Each number is 128 + 32 x the weight over its row's rms, rounded and kept within 0 to 255. Layers, rows and columns count from 0. The size above them is the row's rms in percent of the matrix's.

# layer 3 attention query, 64x64, rms 0.147, rows 0-24, columns 0-63
size [ 96  93  76  81  73  85  88  95  91  94  86 104  86 101 104 106  97  94 106  87  89  95  91  84 105]
[[ 96 136 126 182 149 126 106 116 119 110 120 130  86 171 126 104 113 198 180 159 119 179 180 163  70 116 113  83 123 142 135 138 150  96 121 129 146 210 199  91 103 111 158 133 137 143 138 162 114  84  84 115 166 158 113 110  97 169 110 128 160 186 132 167]
 [ 80  93 124 154 144 109 113 129  30  83  64 119 114 132 108 106 180 120 143 144 167 134 106 128  62  84  78  94 137 171 155 116 119  93 141 144 105 173 133 146 142 150 167 141  98 117  77 131 111 191 148 105 108 121 100 155 137 129 165 106 159 186  91 137]
 [128 127 110 188 121 165 115 109 170 161 181 172  99 114 120 144 187 117 139  90 121 158 147  78 146  73 200 104  95 163  66 180 145  86 124 139 137  79 129 110 126 122 105 146 114 113 159  89 154 175  60 154 125  72 161 110  92 134 112 131 134 148 133 132]
 [ 51 101  78 176 129 162 145 103 164 130 156 130  92 100 136 110 128 138 102 112  77 128  88 195 123 122 145 146 119 132 131 155 112 133 153 158 125 140 137  96  93 147  81 111 132 103 171 140 120 172  51  48  96 145 122 154 101 144 107 109 106 180 197 104]
 [135 130  53 111 116 103 130  96 192 149  72  66 144 119 169 105  76 187 130  99 138 149 113 166 119 115 161 120 143 187 124 135 109 160 114 112 148 118  77 131  88 152 156 163 149 168 101 158 171 109  96 132  75 168 117 155 129 135 168  79  89  98  88 115]
 [ 92 122 182 147 138 108  98  68 109 160 148 145 131 101 138 145 132  76  63 168  70  97 134 137  79 108 198 130 148 101 143  78 143 121 138 121 138 109 142 132 122 150  77 119 170 107 156 105 135 167 111 101 115 183  79  70  63  83 133 128 143 169 125 152]
 [166 136  88 149 194 169 141 115 106 126 167  92 123 122  84 163  96 106 121 125 100 118  97 203 201 148 106 160 153 146 147 175 136 144  86 105 132 140 166 134 151 166 186 124 106  45 123 149 115 115  87 112  87 105 110 112 139 115 110 121 126 147 199 101]
 [102 132 122 149 162 174 124 151 133 132 157 114  75 113 108 183 114 109 100 110 115 158  84 184 157 134 147 141  93 156 126 171 131 174  41 194 149 155 119 131 111 144 107 147 141 166 111 159 127 122 141  78  69 133 176 116 133  75 132  89 163 120  89  60]
 [140 114 148 149  69 150 125 136 189 114 180 119 128 138 142 114 133  64 115 121 161 109 114  48 142 140 126 200 122  66 130 146 143  90 178  94 120  86 203  87 134 124 134 131 119 173 191 118 130 181 157  80 149 129 115 142 139  94 111 121 153 102 114 145]
 [140 183 162 105 127 148 137 110 129 186 171 151 142 109 103 145 139 117 114 120 161 158  97 138 151 158 135  44 182 163 114  40 162 143 126 124 108 133 165 107 156  86  82 187  96 117 172 156 151 115  94 132 183 139 139 134 129 154 164 129 143 111 195 156]
 [158 131 134 149 139 106 123 116 191 195 131 102  78 157  91  84 129 136 133 206  85  97 127  70 179  55 139 131 113 149 136 105 142 155 105 127 121 153 128 188 161  98  83 167 149  66 179 141 150 152 135 128 161 107  76 135 147 106  92 136 127 126 131 123]
 [170 110 180  90  87 184 117 151 121 113 133 121 159 143 155 108  79 168  75 123 121 133 113 117  48 150 112 192 128 115 101 116  82 125  87 140 125 133 121  72 131  46 123  97  69 101 146 133 116  81 151 130 127 129  90 153 157 115 173 161 106 125 137  76]
 [119 138 163 101  34 117 121 106 191 140 121 126 145 133 137  85 159  99  92 152 121  94 130 148 138  77 126 175 179 104  91 106  76 130 147 120 152 119  86 134 164 113 122 125 125 122 121 146 160  79 103 109 152  74 144 156 153  49  91 151 147 122  68 184]
 [ 87 117 110  89 105  93 181 132 112  61 155 154 122 165 183 100 126 133 165 116 132 169 116 154 179 135 179 206  64 135 132  93 128 142 168 172 122  88 135 141 101 147  92 114 184 122 114 114 169 100  94 136 102 135 143 130  51 109 160 139 107  99 140 133]
 [ 83 129 138  53 115 110 137 201  84 123 195 168 151 144 155 115 154 144 175 154 143 104 162 150 118 119 149  51 105 172 102 137 103 146 168  91 150 132  89 123 101 185 171 121 101 110 149 126 165 107 102 103 139 166 102 119 131 111 173 140 158  99 183 117]
 [ 94 160 116 108 152 215 131  91 123 116 112 190 148 134 102  89  96 128 138 143 176  86  88 118 136 131  88 121 176 135 100 112 127 161 120 126 126 135 129 133 133 106  96 109 167  52 197 109  63 135  93  95 103 119 127  90  42 101 131 156 135 120 118 151]
 [ 89 138 116 127  95 106  89 112 165  87 139 183  88 181  91 148  81 144 139 165  83 119 162  89 139 110 117 148 145 143 125 170 143 166 207  80 110 107 151  90 131 105 138 150 127 118 156  66 149 104 103 150 121 155 106  95 182 103 103 149 190 170 174 145]
 [104 140  92  97 135 125 155 161 126 155 123  71  91  76 126 140 127 130 190 100  88 116 130 165 124 136 195  82 185 184 174 137 113 193 137 139 141 101 137 143 130  96 159 139 192 120 156 128 141 121 113  99 122 125 162  86 127 155 116  76  51  79 106 122]
 [211 164 161 128 149 101 105  93 101  91 115 133 142 191 109  89  72 152 171 147 149  71 134 133 140 137 106 118 111 116  78 130 116 159 179 138 142 106 143 105 141 136 110 156 116 167 104 112 106 149  97 114  89 174  53 144 129 156 158 146 187 153  67 158]
 [157 167 161 169 137  85 110 162 106 144 121 145  62 183  94 187  84 144 152  99  83 150  89 175 150 139 146 112 150 116 152 156 126 177  94 134 172 133 173 161 110 112 110 131 140 151 106 124  95  64 137 140 135  84 189 149 120 148  83 143 130 197  95 124]
 [147 162 111  92 182 154 125 121 150 145 156 113 204 158 132 159 138 171  52 126 170  96 133 125 123 168 151  95  84 153  63 174 191 162 164  66 119 123 117 142 149  90 104 114  86 145 102 157 113 139 132 139 149 109  60 141 140 140 102  96 166 114 136 139]
 [127 138  77 115 123 141 121  84 130 136 168 150 164 141  71 159 146 145 148  75  92 180 111 139 106 126 207 169 172 203 142 122 171 131 122 146 167  63 101 125 103 128  93 153 107 147 129  82 145 141 125 128 142 130 109 101 191 128  94  54  94 104 125 131]
 [102 174 148 120 153 108 146  87 134 175 124  87 158 129 113  93 183 173 140 203 125  67 177 106 120 115 155 126  97 110 143 136 169 127 113 151  94  74 130 122 130  62 167 135 161  70 113 111 149 117  98 140 159 183 161 147 157 117  92  99 130  57 133 107]
 [138 168 167 139 167 140 197 127 108 209 134 112 142 117 136 130 181 145 158 124 132  90  83 150  84  62 152  84 171 157  82 165 104 116 100 185 151 113 200  97  94 131 107 128 146 133 152 113 137 162 118 136 107 127 147 159 139 149 118 129  80 157  83  85]
 [109  72 144 109 108 104 160 125 139 174 119 103 100 152 114 152  67 215 166 148 139 135 138 171  86  89 132 112 156 104  83 158 168 125 103 117 171 161 156 165 155 158 172 130 166  94 175 155 136 118 132 134  78 124 144 180  59 162 128 132 103 153 113  87]]
# layer 3 attention key, 64x64, rms 0.156, rows 0-23, columns 0-63
size [ 73  86  82  87  80  94  98  92  90  96  86 102  82  99  98 104 106  91 103 100  99  88  89 119]
[[148 142 123  65 119 100 148 174 122 148 140  98 147 102 146 168  96 114 139  98 136 126 142 174 141 148 143  86  79 158 118 142 123 132 108 123 111  49  77 106 181 182 120 106  67  71 166 141 128 118  99 185  91 140 186 136  93 127 184  90 119 141 106 169]
 [145 159 149 111 133  93 130 151 187  85 142 146 140 172  87 111  91 145 113 108 151  77 147  96  80 110  98 155  89  73 106  83 170 167 157 138 151 139 105 131 120  54 115  73 161 117  65 147 100 123  78 130  98 107  71 135 155 141 125 144 169 153 172 106]
 [ 73  88  96 114 121  96 105 115  76 134  82 174 109 130 129 111 206 140 139  65 159 174 153 115 119 163 113 187  92 114 139  91 147 117 102 145 128 137 180 116 141  94 140 122 139 162 123 137 151  64 201  72 126 152 172 166 127 117 131  99 132 162 108  96]
 [153 147 157  83 146 125  77 110 176 135  97 104 132 114 159 147 145 154 113 105 150 112 134 172 183 122 134 102 119  90 119 181 218 104 155 188 115 134 125 147 129 126 133 143  71 147 141  81 116 168 152 122 152 168  91 159  99 144 173  95  71  51 131 137]
 [ 86 113  70 129  86  69 162 126 165 127 112 120  98  86  92 140 131 154 111 163  90 148 145 159 176 156 123 108 109 131  92 166 140 129  69 226 161 165 151  73 105  90 112 144 128 171 168  80 146 129 137  87 162  92 119 156 157  97 121 118 148 136 140  99]
 [123 124  78 110 132 108 126 118 144  87  89 104 140 156  98 150 161  77 175 218 161 123  94 164  74 116  57  87 106 113 149 142 102 163 109 106 154 165 159 118 104  93 137 106 157 103 101 173  73 115 167 134 113 132 129  82 133 196 144 147 151 165 134 139]
 [160 155 136 150 151 113 151 119 122 101 127  65 188 140  94 127 151 114 117 103 117 155 136 182 123 138  70  93 159 149  95  38 109 139 154 108 109 129 182  80 111  86 135 116 180 166 116  85 150 140  79 130  89 127 148 160 113 165 139  73 191  96 145 137]
 [102 107 142  68  88 143  78 122 142 165 113 135  82 121 115  88  74 180  84  94 127 146 152 116 108 140 139 131 129 151 116 216  86 163  98 166 171 190  82 177 198  99 138 138 119 140 106 160 104 121 133 115 114 115 135 125 116  99 170  91 141 117  75 130]
 [157 114 158 163 121 120 100 137 170 202 139 183 112 112 211 121 162 124 146 144 165 155 122 129 130 151 158 170  96 120 142 101  75 150 131 137 128 107 143 148 129 121 106 164 111 206 142 119 112 116 151 130 113  88 188  61 104  38 149 110 143 147 105 134]
 [ 59  88 159  58 111 107  68 129 158 131 138  99  92 155 154 143  87 115 134 100 104 139 184 154 172 148  94 147 181 137 112  85 170 132 160 132 131 147  90 112 172 164  90  85 110  87 142 153 150 103 125 142 121  99 136 108 110 172 197 117 132 134 144  65]
 [108 113 151 104 137 157 103 158 147  83 123  80 115 101 117  85 140 157 132 118 183 127 166 144 155 151 164 184 116 140 113 137 135 151 185 138 111 126 162 125  72  98 150 169  94  54 188 182 116  41 110 116 100 184 117 133 125  79 103 135 160 133 121 147]
 [ 71 117 121 101 117  94 162 122 133  93 169 121 130 145 139 156  92 152 123 147 121 161 155 161 137 102 150 187 102 112 209 115 171  80 110 137  97 152 139 194 130 129 136 157 133 225 102 129 111 125  82  71 173 103  96 111  96 147 140 121 172 142 101 166]
 [121 195 139 164 115 141 110 131 137 100 134 157 142 176 131 179  78 146 157 131 126 169 126 132 137 175 133  99 115 174 140 123 143 139  97 116 106 113 152 174  89 117 109 167 121 172 203 199  88 121  88 125 134 177 125 112 163  95 150 201 146 131 171  68]
 [141 180 150 135  81 162 140 117 146 185 155  56 202  70 142 150 161 108 111 125  97  98 150 143 122 121 147 112 155 105 149 169 159 119 123 151 173  72 169 129 110 156  99 142 147 143 119 145 128 149 184 170 140  96 120  97 190 109 157 170 183  93 125 158]
 [142 152 118 102  81 165 139  73 130 122 125  71 100 145 148 136 116 157  91 114 157 118 109  74 180  99 133  77 215 109 117 122 125 148 103 175 102 109 140 167 187 153 135 158 100 122 152 100  83 106 120 167 175 186 124 124 114 197 110 126 151 129 180 127]
 [108 188  94  48 156  63  92  95 113 121 163 134 112 111 146 120 148 102  82  60 139 154 150 136 114 137 145  81 204 119 136 107 153 126 127 122 118 176 187 134 147  64 137 166 134 102 125 164 164 142 136 135 174  71 111 143 142  97 107 159 148 145 147 117]
 [ 82  96 100 129 158 109 100 123  93 158  88 112 166 180 180 109 121 130 152 155 190 169 106 159 183 115 141 164 152 117 160  68 129  89 141 133 145 129 140 114 206 176 186  94 103 110 113 172  79 102 160 138 111 152  96 124  99 150 105 162 112 172 120 119]
 [ 88  94 158  79 183 136 127  61 145 142  69 152 123 138 174 143 154 139  92 137 148 173 140 132 155 113 117  53 174 139  70 148 110 134 142 161 138 191 112 135 184 115 168 111  74 158 137 127 104 131 146 160 141 140 142 132 180 146  87  94  98 180 121 108]
 [169 105 179 103 164 169 109 170 100 112 130 112 162 140 130 141 113 110 119 119 149 169 106 156 166 102 126 181 137 122 231 112 128 104  69 100 172 109 169 138  93 130 131 142 124 144 114  79 159 119 102 139 127 154  95 216 146 143  96  66  98  98 113 117]
 [123  75 185 122 163 216 138 116  95 148  99 134 106 147 190 128 113 170 101 136 151 145 153 153 132 152 169  78 136 114  93 146 161  78 174 147 140 127  99  99 117 138 157 142  79 152  78 144 174 107 123 145 132 117  95  62 140 101 161 139  51 133 126 112]
 [155 111 131 142 118 104 167 143 117  88 124  96 213 151 110  70 136  83  77 109 117 100 125 144  49 132 130 149  91 140 190 191 122 119 117 148 120 121 141 151 124 189 128 127 139 112 111 140 180 113  57 117  92 172 138 114 128  99  97  83 125 168 167  99]
 [122 108  80 110 125 153 134  72 165 109  96  67 175 134  92 122 102 152  86 170 113  89 134  95 141 145 136  90 119 132 183 171 119 114 101 133 217 156  77 156 153  82 130 121 159 116 139  78 176  85 140 167 114  90 162 121 107  79 118 132 174 140 127 153]
 [104  79 129 160  82 110 148 114 156  93 121 100 169 119  98 142  92 148  96 113 141 135 169  77 135 171 120 129  80 180 179 160 147 152 160  43 133 112 146  93 133 121 177 124 110 141  72 212 112 158 125 155 127 174 140 131 110  92  99  83 103 152 124 160]
 [ 94 125 123 123 105 125 139 143  66  41 104 128 187 133 124 132 132 124  99 118 175 115  90 141 103 126 108 110  79  49 156 153 112 156 113  90  83  98 149 162 135 154 112  59 155 130 152 112  98 124 110  64  99 123 137 190 186 149 152  99 138 105 159 138]]